Weights of a small GPT-style language model, trained from scratch on English Wikipedia.
Architecture: rotary positions, no biases in attention or MLP, normalized queries and keys.
Each number is 128 + 32 x the weight over its row's rms, rounded and kept within 0 to 255. Layers, rows and columns count from 0. Numbers have three digits each. The size before them is the row's rms in percent of the matrix's.

# layer 3 MLP down, 256x1024, rms 0.0167, rows 160-255, columns 128-255
092:096117152084098118065100110148185124089095187152159090119111116133121157106167112157121153085070114140127143105150119096121107115100123204111104183095157103111154155128041136125129145104130095148166067109133154109088081149196130130086083131162167095107165074155076080184087135072163077128113099164096100084103082098119095093121128152162100188107117102081100104142095125123084085140148
097:079096154108116155105138126140129099113152139090120104080166174163127094135169168153143131118137113107121130180144112074151164115047129129109106154111093111134110109132082137129095122145097090125156057192117138094094137126081116136092077138156086114165114134160136194133133116113122080117149107115125166104114091166124114148091147149100155158090150101185127131116093096199148133121146
090:141153078169065082128094159132109164188089108133128155142117095127090152146107123091102181198164037099133141137130123105156104105125170074102186101153155143124128155146112074131073188146098126135111144068192133213106144111123117104148149136184140207143092115106177150114196079156060128162087115147067129177106147156111096159158165139124121080184100151165086121067155167176167155102142
098:135118100057120130165134123092106180189129091149129085122170116156163101128080095153127096132138071182113194066127072119086138156113122144124115156085168142150119090072142153107135102155178132130119142114127118094129142164167153099170083113119027164120112185131092096098107131155151150152078172141162097111147108102157116177106123127088124081145103140147135117123158093115147125062122
100:157100177074075107116102139127202145110146198132135111096176165130169189112110151136120090161121113180155136082166094112068149070093089173084138155111156163091126129130094156130114147190123121165147096144121160033136136048105117167109111071117090079138149101127122096178099126074114098108150082139120081080180104128143079156127198126106136145154106136128129149140103136045111145091102
094:147117100160118105121127122149161122125093129134150063135149094185093194072177181151154132108117164130115113081116182183110183160114143190125072117091116151146099186081116236139129156132085141110145107180119111145160163168062113070103123083097133149203154109119107115126082123104115128103138141119106174167081106126169208169150140060098129107121146120184137101153133154069173084142148
104:153112144146177114097155132147134121113085121134094097179107111075122158126138176108145135096148150141073139157080126133118102156158138137153138093215094121172150115201156067148107093190178119180129151086186168140144119127112217077128123086107154116098188139143111151121186138131095154173102111198114133095154112143104170133147129128100190086161085222113085117173124156167191136146063
100:148079100112168124120178181098118179138146145102129107167131082095161132093156184148127214097142175131107132145133127172085109180181153113113207149157101072142112107150141141126089145152117201174115128115136171174068105146104176080079132108158174203198096109122149137105137090228125096134110121173086147186130134158137171145151138119146170111139093143117096164179107149160162131165135
091:135171130085107142147136122145127127081115173147149144143130084164141115155186162110121134109132189111113208099107069142147151114169137080064160169157125145147109121133160164133139098182114127140170065143168072138134088125139112167122095109125130090134139129152127188127139200179133139130086120155136181150099103114139106186135131135156164119133096101037143144134112125112077127129124
096:125117127104077137073130137113088076111117116127137144105129121124171059154110172167107115117143134148061114098153123115133108115152134126206099136114075093145121167101112108098152105156101116106117106126130109086162123156085097055150115090171115209174083180123153100134172132114098088110087061114106156196116125182144187080120113111168137105154090140132134126081127155186142082150166
090:199121125162145092167153092093125182171122162163131179182109106080119147157115067134096075131141133107131139167148097135198079169128119186102116216142131080159126098102181160128180146123134148153081095058140160189098142116148132151157111166163164181189124106105203119176119118140091126174131168188164129135161156111130110038126107146167103161150078134142146122138134125141088135113114
102:146124109117069151127101169126197119083093120133138160135141100075137095135115198186088113115105164144111157097142125116084161151160149154097129145083060143173116138155108127136117131138181051156089165130081096118126090166110179110165096127087094121188126194146140070132155108144134153107095086162112101146110146141124150084135149113096089138102089132105087130111147094149121074152076
152:179145063120092103136087152121106138107178126088168131180087152123139163147107139138130105189124123090091082173172096135146109156136103084159096132180063113118170109158113090150124131134164102164109062065152132198178171137106148115145157130158093123154082159113215174212068120134125158152143160099123062162123124159127121130083139102129092114113083177141114195150177095148103145167158
089:110138068150152137182117094182120100136143198089150122136109045078115105122112093066100163159088118144119090157153118110150146206116162099137155137125122103139139100146111100147087143162136110108080067070112120177061128149165149103139181161105136074162093089141164099147095166086102181129108139164125130110089146171095155156157091108106118099125090069182117166143151097137069123098095
093:097134106170120121085099087148147144177102150175098140165207120161083105137110131146117110187082166192101131149118124111143097114098151125053091091066202128095100136143132169115146085158114120154037123134099175154087132144155112126096081143138156104089122097110100124079180087110079123146135161142072143086110135152129111096084120135128114125161156122141106107098177173096120181082152
104:121094091153158198136127156150137142080104117131141119080173163124112150156116122117119200127183076190125139118072047069121150144152149142158149189137097111108044120120146079138149166171157168093104093126141044075097112100159183125187132110194122135128127176129169112043147108154140087083077166091122120159140161140184136086101094100125104134100114121188123163150108082141096127119138
103:046138155151142179130070126167114147151129129129074171150116148137116166127125094101050159194108120135098082168121106092118121110125095134158126077093122120155182144121151097107096141173105127121134142087108139125116142115116203073120159171155181131102093133115120155126132074112191164145107130111121119101127115133178128087118133111123110114117181139114088147110148131086081135118138
105:109114168115171080134119099123114151187097103151155107139173147148086123106115073101086128163158132121116103122132127134112145133133134117101093204124176122143091181112123142125124119127104151070157130168152133096095156185103049095122078132112152165092083154064065113152114129102150085075137149188135192138104145102172064132116128177125160136188123120125139116064132131131134115066135
096:122133098102130119097137114112128116135105095106180131159116110171173121101126133149152117153133151190079044145157128043092116166158114169165151114178118107112126129080158034134095143082164137119117092064127109132153081097114139076153111108141084161134112136157154146117148145115094164126079114166122098095150156131140107167141163118116104137122064099094079158107133158131130119090090
090:072114135146148115096157133124104161188148128154067192130100131108077114142165142112101136109151112148073111176143176102118078165142137142205169104122072142184128121170127101102084156055115140166129107173158164105133114123122122082169150176162127165104101107080136099118134109149123112096117109093157112115112158078120156112148079144119125153097156159077097110122092177213098132130067
102:141141129118130131144148128172134121183219131150090161110130075112041099164119105092144067118099102122097151193176191136156078129134101112105172099163162148106130130120184125139124086114077116093087104107117124136144143150146099127140124118106142183150117136146141167179127169119078128145139161108197170143106177092101183172136082135125126155068104088182120092069075123208076151163144
103:162132161139063171161092132178093120164151116100098112125204127098151146090097161149115099142066126172112127117123178196112082097158140104117102085113134138082151144064165130183166108167123128145128126102110139117081157121136117082153143130146149076139125143109118119059120151101181159043146166142093127153148124149179113107166084158116130132165111100127161160142103106094083108187152
099:087145149108114125120048120186184145120122174145084161124064135148096174157134090140162149104196088119137096131092134091100068124150058190092127131127125049133135104109127104129078171166083108121134125031136129118164083051187139154154152143147192110114133154111121160107151132103130178139130133113107084110143100148138133082046136120171116190076135088186160127112133110139092151118105
094:127128127164105188081074112126136127134100137156165149092115102141181095090082174127126175090161116111147180138088103149110143122134180098052108119133106115115132147153120169098059139068166118162174125120145175149090097109096132130082078144181128150139087090142092189123120138143127130122106065120113177135098087146124120142174184151077160097096112114126101142190098103076126105119138
073:100115088111151129137110073120126134131182113143069091147125087142154075159134121096114112102136091076103104173184118038221134145151078134164169125176195144148094044129106121093119156103106113156091084143181108132149165152118126096140130111101121171179120136118204143170101108157154080099144137106185141158115115123075122136137101103198184151111170120122133135094086147143119117095110
101:126168112115163096180139135113087085137158112157091106105101152097152204106174129097137118135156107109102164143133130149138131116128158114116212096187096096130082109108128111159148153151111226120090161172135117162163112122101117147167135145130155121165127140108171171084167086139089050129143131055161140135126134136102094122157055108103133139144125153118152110134129087212161160133198
109:142081112140097146117095113154071124156139114133126121123093141180119115109091109160140136132157072159143142192105073095141160162163157119111124059140120093111124124080098096131117134083180122122153117120071166099146190134119160174143109127168106195115148116077086143131086104149160123087100212149184087101150082079128090098122148144100133111051070149118154147154095054102147109087147
091:153105120115134124119184178088069151099174140079175125089155154106137133166173093069117117128116118142102077133167079129136085101152112129139127121167165139152098079092144155150144198117087139146141162180141171079137141161098097147097112158133054155214099144127176180107111110192123092210149166132192163161094139193147099170165130141161165159150134116105125108156117118136113177115107
100:126160157122109116137136120115126127147120084122138125076099173150143161129160167143141145123132121127143175087126166157125107077116126120150129077133138130141065189137184084166155145097125098201155102119137149172109100158132105151176116144194098189122145110138177139131208118045103098132164109128099086159176138100139149114109130151154125136139160135095195157109153195148203067101148
095:128145142141106182224072128184094205158133090137144093111138145142139164131173088178118120126141117144083146116074116035129164171164124166061103119061090115180118150154102125176145122103172146098062126128162181141121211160146146152160119102143123129131175132091094137160092123127114146116105183138187143090164096128119078100131150136101115167184146137111119159189110073119048113118070
097:138105095092113161152047082122099151153113072157108120176194148119214134121061193130138083116113128151145113131105095104167108122155075141109057117106206122113110062161151176163162127133156094183121123092135143185114174104112185115123114103100117086097160140152176142121138165174143148150116128176136089098178140191084116116100179124141132140120128148097123144153151113081136142119077
095:131137152118117117117166168116127083131126150115129149114124090112137180130176144046091151097173136172098149081095127166124083092125165138113134118096137105106113137170191174115176124139059132132131093094121097137174085186105125135091117150187122150141113134165139153129162143131124095124134149086084167089104149113172232188164114115112106119096079127081138147123144137187090137139112
109:147148187109125144100147130156128072140147183118092138107089168107158127136146113108144143121131111102047106141192213121136137110123055117164154047169071126114151162121159142049133112161074141172116128140130067096108089129184062123109207146151180092139133084115129142149124118101137135086214137093162155138104114070138166091145145132176117185119137103110111131164097141151145153127194
087:134154073159122099158102079161123172166148161123105069144121135119177126157128154141162134172131134097147111129166112150137100153119122140092080158119154123147124117154113181140128142157166110152108156075134122173163145118098111120160158107085116128114108109175132143110102168150109126159137123148138065135122113085122090154098140121157128067107108127133128119152099110068128104182126
108:153123133122150122122131174118077135213131124158105160131100117131187137129139076070102145166064083155053142136162182175112077125152076080117179046162166158173222163066127114128070154151112154171095136082132142100076149147140148099116121159159172104097083116105120189092156128140113190150139182147129196142121124118123143121161119117112132082107109134122077182089176124102124183113097
092:082106123130150051114129137101141124168115111107151082099160149148238098066119079148191074138102139155138117120151129095124170135121106191112125202121187124140161163137079141129118071179131134118167153139078127077128181108112112162127115096121138115105123100145044104134150169095151102107151149157126169085170120106126123144094158086159127116143147083112142116129091124183171154115044
113:178148114158130198098171142095170159117108142169192134185187148112136112135084164124131122168109111175165167060149133167118154099129134096125112094093105147105096114113133129137117131089185094155170122140122145167173099165097114124152155087083057196086137163140092083133093115119151146112121085162122069175121161132127095159190129161088087114110110170174097087111129158071187103172133
101:159154175093164124166147178105161146094210198107199119088116106168123062146126090061138133087146127141112134110162140110145151133144095135132135195131164126139114106138154173136118122128168107111130119123106084099125135176143126166117161177124141078075151130173147130145149183120151166154099135174156185079130108132195171174159089180129132091105116124179141166154123140078089142109114
109:158141117179075100128138146113121147103072136120157094165108119131094182126126081069135139156127159131105083138124198148118129112106145095077131082123168116124163124133157179129152113141102179191127138064109116152132113158140144161082133167129157100136134127130148121118126158176149103153148159099056175139110181144178190155138130175165152136158119100094167154131122106132151096099063
099:128138172153135099093099141083105172134173119145168076137196172146079149145119151125102131139139125121135131138094134141161165101132070105113074110163210175083151145139108184151161111094118114146103160149139130060159186098075122105101142131107110110075106123079118131111138129112160124121135129103130159086152169135210118185133164108075156134133142138073098135119112174124161190103095
100:145140084133097189095067106139149143134107116130133079141174172146116084123078083144114106153127110132126159148124082128131166110144142167067112101119216190083075092131095137115131148109172134134065097089140153118148147113106152133151151117145138141117146098138104128173075146134108108129136159088183147102134094103061125133107158099054113149076108106165179096141124074092139119094118
085:149113121091146144152175192033045188137142158137159081179134201102153142168122138179143128130103085131180150126134112144177111146129102085176165152126111083121135061102158131168154165126094164115150158120184128128144126114119096138139184156140085111105078151126137089129130125124148111141098153169092060090134125129170092140099152130114097119153102175111114143142151154124151159205107
159:111179069125151159116069083156128114132060173177192148140087165175103164059103094133166063133171106137137104105158117120113181109079097124142149123131088163109148137082114094115085125206058166098163124101158078155173096064143103159133165094116161097099076133122096131140107135098147130080148125083133109200039160125158039129133144096157108193105145089167145111050105131119188158151182
117:143066154076110070087113140128085172198159090111146146125089120131188084161141096080145098142114190073159091144115142126161103084141138105135091105151165119111137113099158165118097105108058132153178158136068156123116132141139079128044102121140145151112129137101088158160159156165138107164193137121072169084125132129121176153118116142132136126114107143146161104155148098115135142172125
091:125160133084165124125158146121124146210118123169127157086157080193071069141157132067133117177123099163119146143185184118108137181187067093135173164103096169204143155150155098093140104158130185138109153172116139161136154139137127091134127146137151195158106132141157198093136087080128150116104176150146181140096128165121144118141119105101159090132132123128139094071186115187112115105171
088:137122159155160158145117125150068100162148083101120161106158159084082140098126141106070157154177123132143101127049131179095098149135154119118125156139080111135081101175153079127134141096158134076073195143108156117172120101103152138102104189109121134143061112079203180082144062129127102151112161159104186091091177187162088132098151134197129120158082191060105120140162120113141166128187
081:125159103102131136174152094154101099128132144107132142103149073140039108154193091095131151115127139116088196138169123163178138116092132147145104116126125136184103173142085197158156107141123180133168103192130134147152106183153128096110090165139170122180124081163123204129027165123101124120134171112140181134082091129155195160145101116127224151086131080087151113132125118129084112150131
105:105095108117167093136149110126110149151060103143157159180064088110173093096090144111103087108131139124108114100180084099088105129136171118126141200144176127175117129058145062076089113119132135175123141112192117154170145089121078121109127075117095141133088140152148102173123130167105105129066052177122161177123161111120073133185149185156159121183125094142115084075121132113153091114041
096:153128188032149193085145141129105176157130087174095087152150154144128088091157129115087117130080122114073152169151120115165175112123073133090144126158132130143135106140144168086112105090134103144077162106132175140090136117143150071069169189172127122092083095082110138134155136133205142170160144116112183090088104063116133167135158128086098110088119147125109143158101112076138164098121
092:131163137143147114150136082141185079086128104110109171146137138082047097176131127162108127092151156041144135117114128130150109156092130167141105120102132148080109099132101097123197089046170109075098169170084156116181115169130105120132120134073128095127136166139175049108137058108158150174199101119155130061106117135057137105092122111118129131155188128118134020103193158157125139152089
113:153137110134119105142129196090170188136151171119184161167122156148151130167137154156124079163136152142184087093137120093099149155076138139173136163096139091168153151147162120169135085128153140092177130088090144166126093107130120133115177134123130199101137143138129091101147160136140196130110168200101071134104176151177110128113188092119067156135132136129126159148186173087107137158082
092:149152150141063191155159115149130038124089121128074127155171159057099209169068106148161089092130158080071178109093145181156078143109178107102045064162113064071097152157149142134131121143073140131100089115159142125185076146116065092207169077126090166117177172109142090140127070112078115108176127095094086100112125112142174102109075138140059122134110149179129078188162119174103112147165
109:111085109119102110103105116142142134098155124087166176086105168087095115179121191136061169178095132135168106132116139086102076154151141080150111126116118077092142121173163129124132168104177145198185110104142154172114161080120167130065082094159166119127134153187158148159172113134098128162084129180114111087140134172084160116124205159173172150120111102085097118201109136125111107149098
094:115080088083149157161105113107106173215121077154147090125175164133178072111032132132150133143146128110165090150113102084097148124137096114192095187100100119124091070106138144110114155070139125150112168093139116127103210123143142119102107131136118173110084186126094118090086107169188167140101138150132065123108195193097105133074170104067153151121128151152111087108167100133178182140135
086:141120159111106129113125095138119139099130117129039137115169101051068099087121142156107114098116150143136150128059146171153066125118155125145134109090182117094079079176138134121149109114154115164035080125162194116126109167148155098118122123175135130130174103131111084142172066148151072150172119143065176097162094134070171101149084156169134049157121186129124130161146120084140128097104
093:148130150100065084175048146150117145150124123088126146166060091142189109113132094154156062132125126072090141083163126115151115131091098130095086110154160123145164140153122170142106075128087115112139148076134080143134070151134114112148165182173110111137084104075164120217088154159145138118169137123118122141116102060140135158140171152115090106128134140085144167170150144151090102125128
097:105124153137144091155095106122146142164137136142118150196108164136132174163126102146113118117169161048131137101156102108157138058110068094067114154139164096164147131187065175096126106133073132119171166115199126129108146124112107140143113127107190170098121144095102157174084101133164054131176094073100080074135086120180086076138148135149120090170215197108111140141093215118164187147113
099:132114128102128098161230180111150129113120165126099149143145119155148170173153162172183119160105128102123130137172142142161077129151144159122164097123132096116125133062158068148151080102151158139144102178119122137172090175109089105168133109111112134121131097180110116134135117114104134121098133179098147105151174151147093090160086112150112119161119148139135041108098158157114127163179
108:143135101103106103121070200151155120118101211130160129098129108107176146071190076155146067187111076141163151112087140163141126165085150143125172154081139159155113098150080146153116144127099129100106155181143107151159132176110099177103145168128154133173061093107136127177104124066120089172110187119114188122119133163145089191150133103136093102120117150147123135101135082148167135075184
102:155090208165105102079173121154166063097146149113100192137134146147083124104117109134156079108127122104105126149135153145134132098141165108126084154146094111147078126130064084074120147080135087095141107230126173138145152134149085168133131129114108202142185098129109112180087141070091117107120123147168161091129108132142115121180128191130129130093104117163134129156115119212099086081145
112:136180134141144117151144129123058080161077082153122121143104120104018137125146143157104110161142097155075147149098142193143057113207119120171180093184110126152195093163140099151169102228130159109161201138102135109120081113152168118152148200120159113137131155152125128069172155132175108137093181087104139084126078143140143134162106124138126091140103173080119164122173097139162154156153
093:141145092129132094132102165151165154088208140111144149111096187180110156159150099096128174107173108121126071145149157092154189216096158137107129088156135113105109217149130172165114177115139199126139064127080115147168195121058166087091094109110156111117139148109140176164096163157081175087134162107122128155131154134150185133060163089081083151090122136209109169135126124132087149154098
102:141091141086107149094182176141108142143210083119057167069164129114127109188177117060118142157072140173090165114136164152162162102091175017118143038111094159096104187148130134150113090060160177170140107146133170131098171170096073107092111077143156123110148117123128142113139177106054144136182132103111166142186132097085205138166094136077137117138134128161142145098074111185101100166109
100:108202148120172156073117115141163132159133112166126188140095162133171097107144076144134170129131134107092143147140096129088175138149158065105119113083121165111126124164122114079112074104194116141188137137169143136139108125149176151116108105152166100075153155191037218152151082075159150143143113079195137092135141124131069140158193176034150110074171131158101137060133095129120120082108
104:124112084167111117173105116120101094102145152107122158105160139140192126170122141114161142136090130187118127068116128186169113084135157143111062126107162125147143144083078178135202157105106153157196174141149108189133108130097078112111173139166161033130121145171150124136131154118080126151132134099077131107151124162146181120140080159123154131151148143169158119148117132128134162170129
106:111102202121114093098136092114071135101155142129091132147064084069150086109207143142117103129089125147145114092139180133134125086125083114123162152133145129152168089202141139103149085123114097125085187153111088113108095138154086118127204143106148068190116090123143114114184146129142167158163131130129123088141120055132175155164092117169098109121108142098085193143104132100095175124098
093:127096092167124160181083170121093147179135142150117095128171110127108130166126094095114089171149165107136171172131085101203075118116119107096138119135233121132089110136108216157158151137073111086126143132160119118110101170112110147170109156140096186127093126106095129102127138181133082143133168130126153117072162152145088147160074111112139104153123139077159076128148087130113150139143
114:118161121089130111095187145149171220173141117122134124102133147195190195179172189142128172068132069133082116086182115157100130152142149179093103082125091163135086209122118120159140132137099140145139096143168148116059110116132080096140148129167103105071130142116111144098143181112138113141156086108105117160106143123202143107102138122153102113197145128120119145113102144135129127179163
095:114138160098119170107168078165166113123118138139105135169099137105160130170123144192104119092146169093118130147161094109138120123137130157132113017088116092085050143174118073139161024136191087163126161140080146141155090086175123124134182102104165080083164161202091121072188126107177146160138075106110062106150137126161180062090066130108182099103109086118124187144100096121108073145116
097:129147139117146149135177169092066145106114083133144123155134061172170116116119141107088157106131124134153113123151134072140142094137090123145162155167113121124111170161191097058158063146172155109076135131089117161119155181084174048130148161170131246159148118151105115129152160160134149058122134116141122134150130143130182145183149079068070090111139152179145123193136155113106121146131
105:086096128093124103120080131146112110125100106179132139130080145123035141138158089095128133119070132147132169116139155109127121138055147080128144075126184131140181163178080132110113111125157142145180114127119165123106118133148157155088104107115166108081144104136133097118128139149134137159139127093110174104100152154085141125119154133166142087105111124074120156122102103141090129111106
094:167123149118112138176110101171096144157158123146091197146107130153095061141081159168142036126126123126192141092132137110093133133099142095131115114113099120153148171125173116117170064137145077126110146080098149148089104118171143126206154199155084137165137165124156104146213082155151187123203080114119099165133176135108119075126109131184096089143110146127167148112185122123101080112187
115:104090198140114171089114236161082090059145134137122130089121132115145094129159164053136169106111133191134138117086199146145131091134152064161096054147107139079105153086143108139158168109120093180164103131103092091163153125114131147133154092152104088139107128105093074121139191137077142083107146128089158171136145114154168092119106147148126142093097102107141114132065133143117100145086
100:154082145148082163082163139106177146133177156089137113126149118112067145130142123109114098166136138119094059134178157113092116109120086149124123137105193165059104063131116128130160113114131139137149146142101108048135119153096107114143141165123138144176106129101119115147096098125189126112166148080170147115149150115157122141154164159072118173149146096134152115133068144156106140113114
100:171104160123155114169144177135162160087154137118224129094128088147090102192146151096182151138195133106187117107089126096114166170150080144097105227202131086127079090141143145184172164155140125058145155133130115126161151110118126160128135161151116149142150182116167096182100147148105129131093134195153137131121127160155107154094141138143153187153113114158148042156102129139137104160075
107:108121097122129106176144080142169106108099153173119129110114107108149141162127125161186153116108163137117217094093143126170084138152177173133135146144132096169119102120134191126123154141108131145211114131153089173154081194173106189160105125151184092096162137154141122151117139095130106119080124141103123119096108120118178088128052178161169100145126127134147081103120095144141131154142
090:126093090116127126089138141113152147150111187109139131118142171125153120110133160150090103133051091186137142111138144143074088183133126153186126185135114121124153168178116142110170134140163087174175091122145175088070112119126099099154171159188136208138103123090093130150134133074136114127151144157112082134119095071143181062070165150122102118125125132163117174139135087141119113127144
102:155136126124121182234109096130109188148120151108124110112181200139099173168099135190111132109196060108192155116090114148157090097180092151147151113082102116150098104066161114167135179115117140079133135112171128148152123134102138149181125145131166109068101196127139144121117150134136127106111178116111132128120139142169119108122089165126200132111134119098152139121107117125132122184142
103:117056090174148150056150140047199156115143156160100125149156125147147165156088157112127144185099173151128103160160136168099120117165144124157121130150127127096128120112116154147114172151105163135192114136128117108124135147128186109087094108136194141121112139074142135168094124116153144097125148114104073135114130178171165052080114084107132184164106119107142171124127143131117127149116
094:192138127181146137201109103085099134191136167107091138196075154147044162144085068130118084088178060096136181082104118161136101152116148123110161043099110137175167141135133171117118116109135172112125104068197149144174095201089138185147082130078132157120145135171099172146120140161117138139161176113108140064128134124135108166166115103065099075087093192116165135128152088142110154128129
101:088061136199089089114142107114102102117152096111127068067136096113142083131111182065089099142140088140165090164186176118169097068087111109119097188196194118079122107126127080097123141111129098139112128117105106179098173119085108094136133160148130135171149078123185115152170118179108105139170127133117126153135126102117135139135170113206138147153126111118136100163098198131116147144132
094:106135197083137098118091134115045133139118109179119151175079143171157118112138123130085118167103149167041125150122114123143128107139105080075059118134156140138133144098131149112137118150117109151081127091110170134185119107102129110093084143165121099082128121122154147203114130135130106154130083143108170051113081110132133142127207123161116091169098150057144121104123184074124107128101
095:157146081165119084122156178096145144162153140172133118110083135082160114142170131093153065183163056105132160088151146111161177141091145169170118158113110153182169118144131142080109093138121128102123132174091116159136158124097083176152120152101121146150143120123147163168147129087120062123140182098184150144111102155080088134121123070098125125138123144150134102110121122203127171114110
117:111160081105114198090099148152165127124116135157117115053143109144101126112122131083105179140071090194058119117088138138103157152112127132149137043157144119090098166084094060108152144125184158179129120128112135090089144064132112087107180115173101107076106125056112070064151089102126151127118112090137140110135141092126177170122099039087076148153155104210144183157107122076154150086148
097:127135106119105140097122178165165086153143080094161078112166168110095163101104131137199092189119161153105096161116112122125142134115174163135047109096152124089154177101117097150088093180158084058160136118106106059147155074145139140188178068127121061056141180125072098095154116096101119105106147105138105139143154108134100123065157096114072183061093124138111137141138099125137124146092
152:164139118124123193127132130152095047138112107105114103115135123092112126122097117158144151128114097160076112117106083167157091142130182103151133076137127098060105111055119121118171100115139123072111149141178116106133103115193068137171180134143107086128118194148108134091122139118148102136130129089175128158094149122140162158144086160127126124131105093148099154125118056150145070101190
106:145133173137169149122145086123109101143156133134076180137093109141075114118071147108112117111106121111104134156143180131150060139094091125095157051157148089076158160188161118108163052111121136157136125100123164146133055083130145125094196195142140114108129088176130125142167130131148113139183111105151117071111183079136169126153113144148109116133106125103129145124131124164124137144139
094:164080099112131150152135102158116143105127141096129131170144141169182138154055187131146126100083137157141157068107133130147168164152128154088090160118121134134146152015169136152160124151194121165139150086098100156118187168112128112180139102124095117183120170092125068138124154146092187125150121206196113158175140106121138136046146095085090156166149083148168130163144113130147116148097
091:155165117122110115171099122150087118140124100163125080096169074130152113079114125115098125134139168124151181183104121161157118108131142102101140226063105131099123113082158128126189052180179124113084162137114107120102187134156177155155114100141132109147117145090112121148133117129122115064127130133159181174131138146120100145168141170112173119129172097138184117142155135132129090123113
095:152064184103100152144158162066136123142143121118153126116160065105166057164153137095121122134128158052101187158157125095164147101139069098115161152133148115153138058132133103125056093051106103207100148203104118113068127170131115081116057196125128091161060074135083137104070132151117112138095154147111122059153096121089167176158071118045153132114146170048133114166156150160111178133058
098:173185169138074136126071126165098111125145148158148123117161092116111105104089112135130143100138167101166120157102141181164072131178120113119084105119088086079112129152141157107160133133080103056152178111177129115144139107126136127120164139154120158084091198108104103183145091134190126096104050102120149151087112205165110079143095175148149060101126137144166120144130146101096114155183
102:142140131133120191128103158122116147126145120117140075047123185116091135098137116123084184116104099157103076173080157147083145157157191113101161096048073147137080142116130152114117185151201152105095135145104113119122142120144162183181174047153119103100112133121091127101122115100100138129127115137173156138154173132106089197123168098157094143147157094146121168143078157058093129074169
105:122105101194144109077141155099155141120131154100151162110133165166136125162093117053122161134128093142172106146146137064132139093120154105119198102134122133126113143117144099103127119130123135157132074165088135123132183078063138138128093055098096172145133098144104148090143127116059121098105135115145122164163122160088111154124134079149098156129177135151116111123095197120135186150121
099:126134143081136175157132130112131179151098115187174095132132123153109130101170147188144147057110096135167165089123122102112152136155084146135129104100135191138119108160158097133186078086133131106109165131129139127128153176131127189142148110136106111077159113143135130153128112131154126150094124148168181145189112125103097133133106157126169114115138114146154123133096124104115093116141
091:213069155131137122087209171127184122161182102164149178058187105080128118164140088127146105178126145111123128132164149145160100127100114138142096155155124062099117129098135169114132120069129174092177176172099128108109127141117139123092101117151203183111137130119146112106140076108077166176131093115149137142112184139167132100101148117107122133137117114110119107129155147152072192144159
096:127139104102135115167068120134117156089089131166153117145138132134094094150096108170104157098133147167111183148095115116137119118144155145080175174092122149163100139132138137216118163118122141141040078158128122177157113155159114141144102094105090106153100135098195110129115166168091132119082155178109124184137187130134150190136097122134147175171080126116139104078107136107119145165120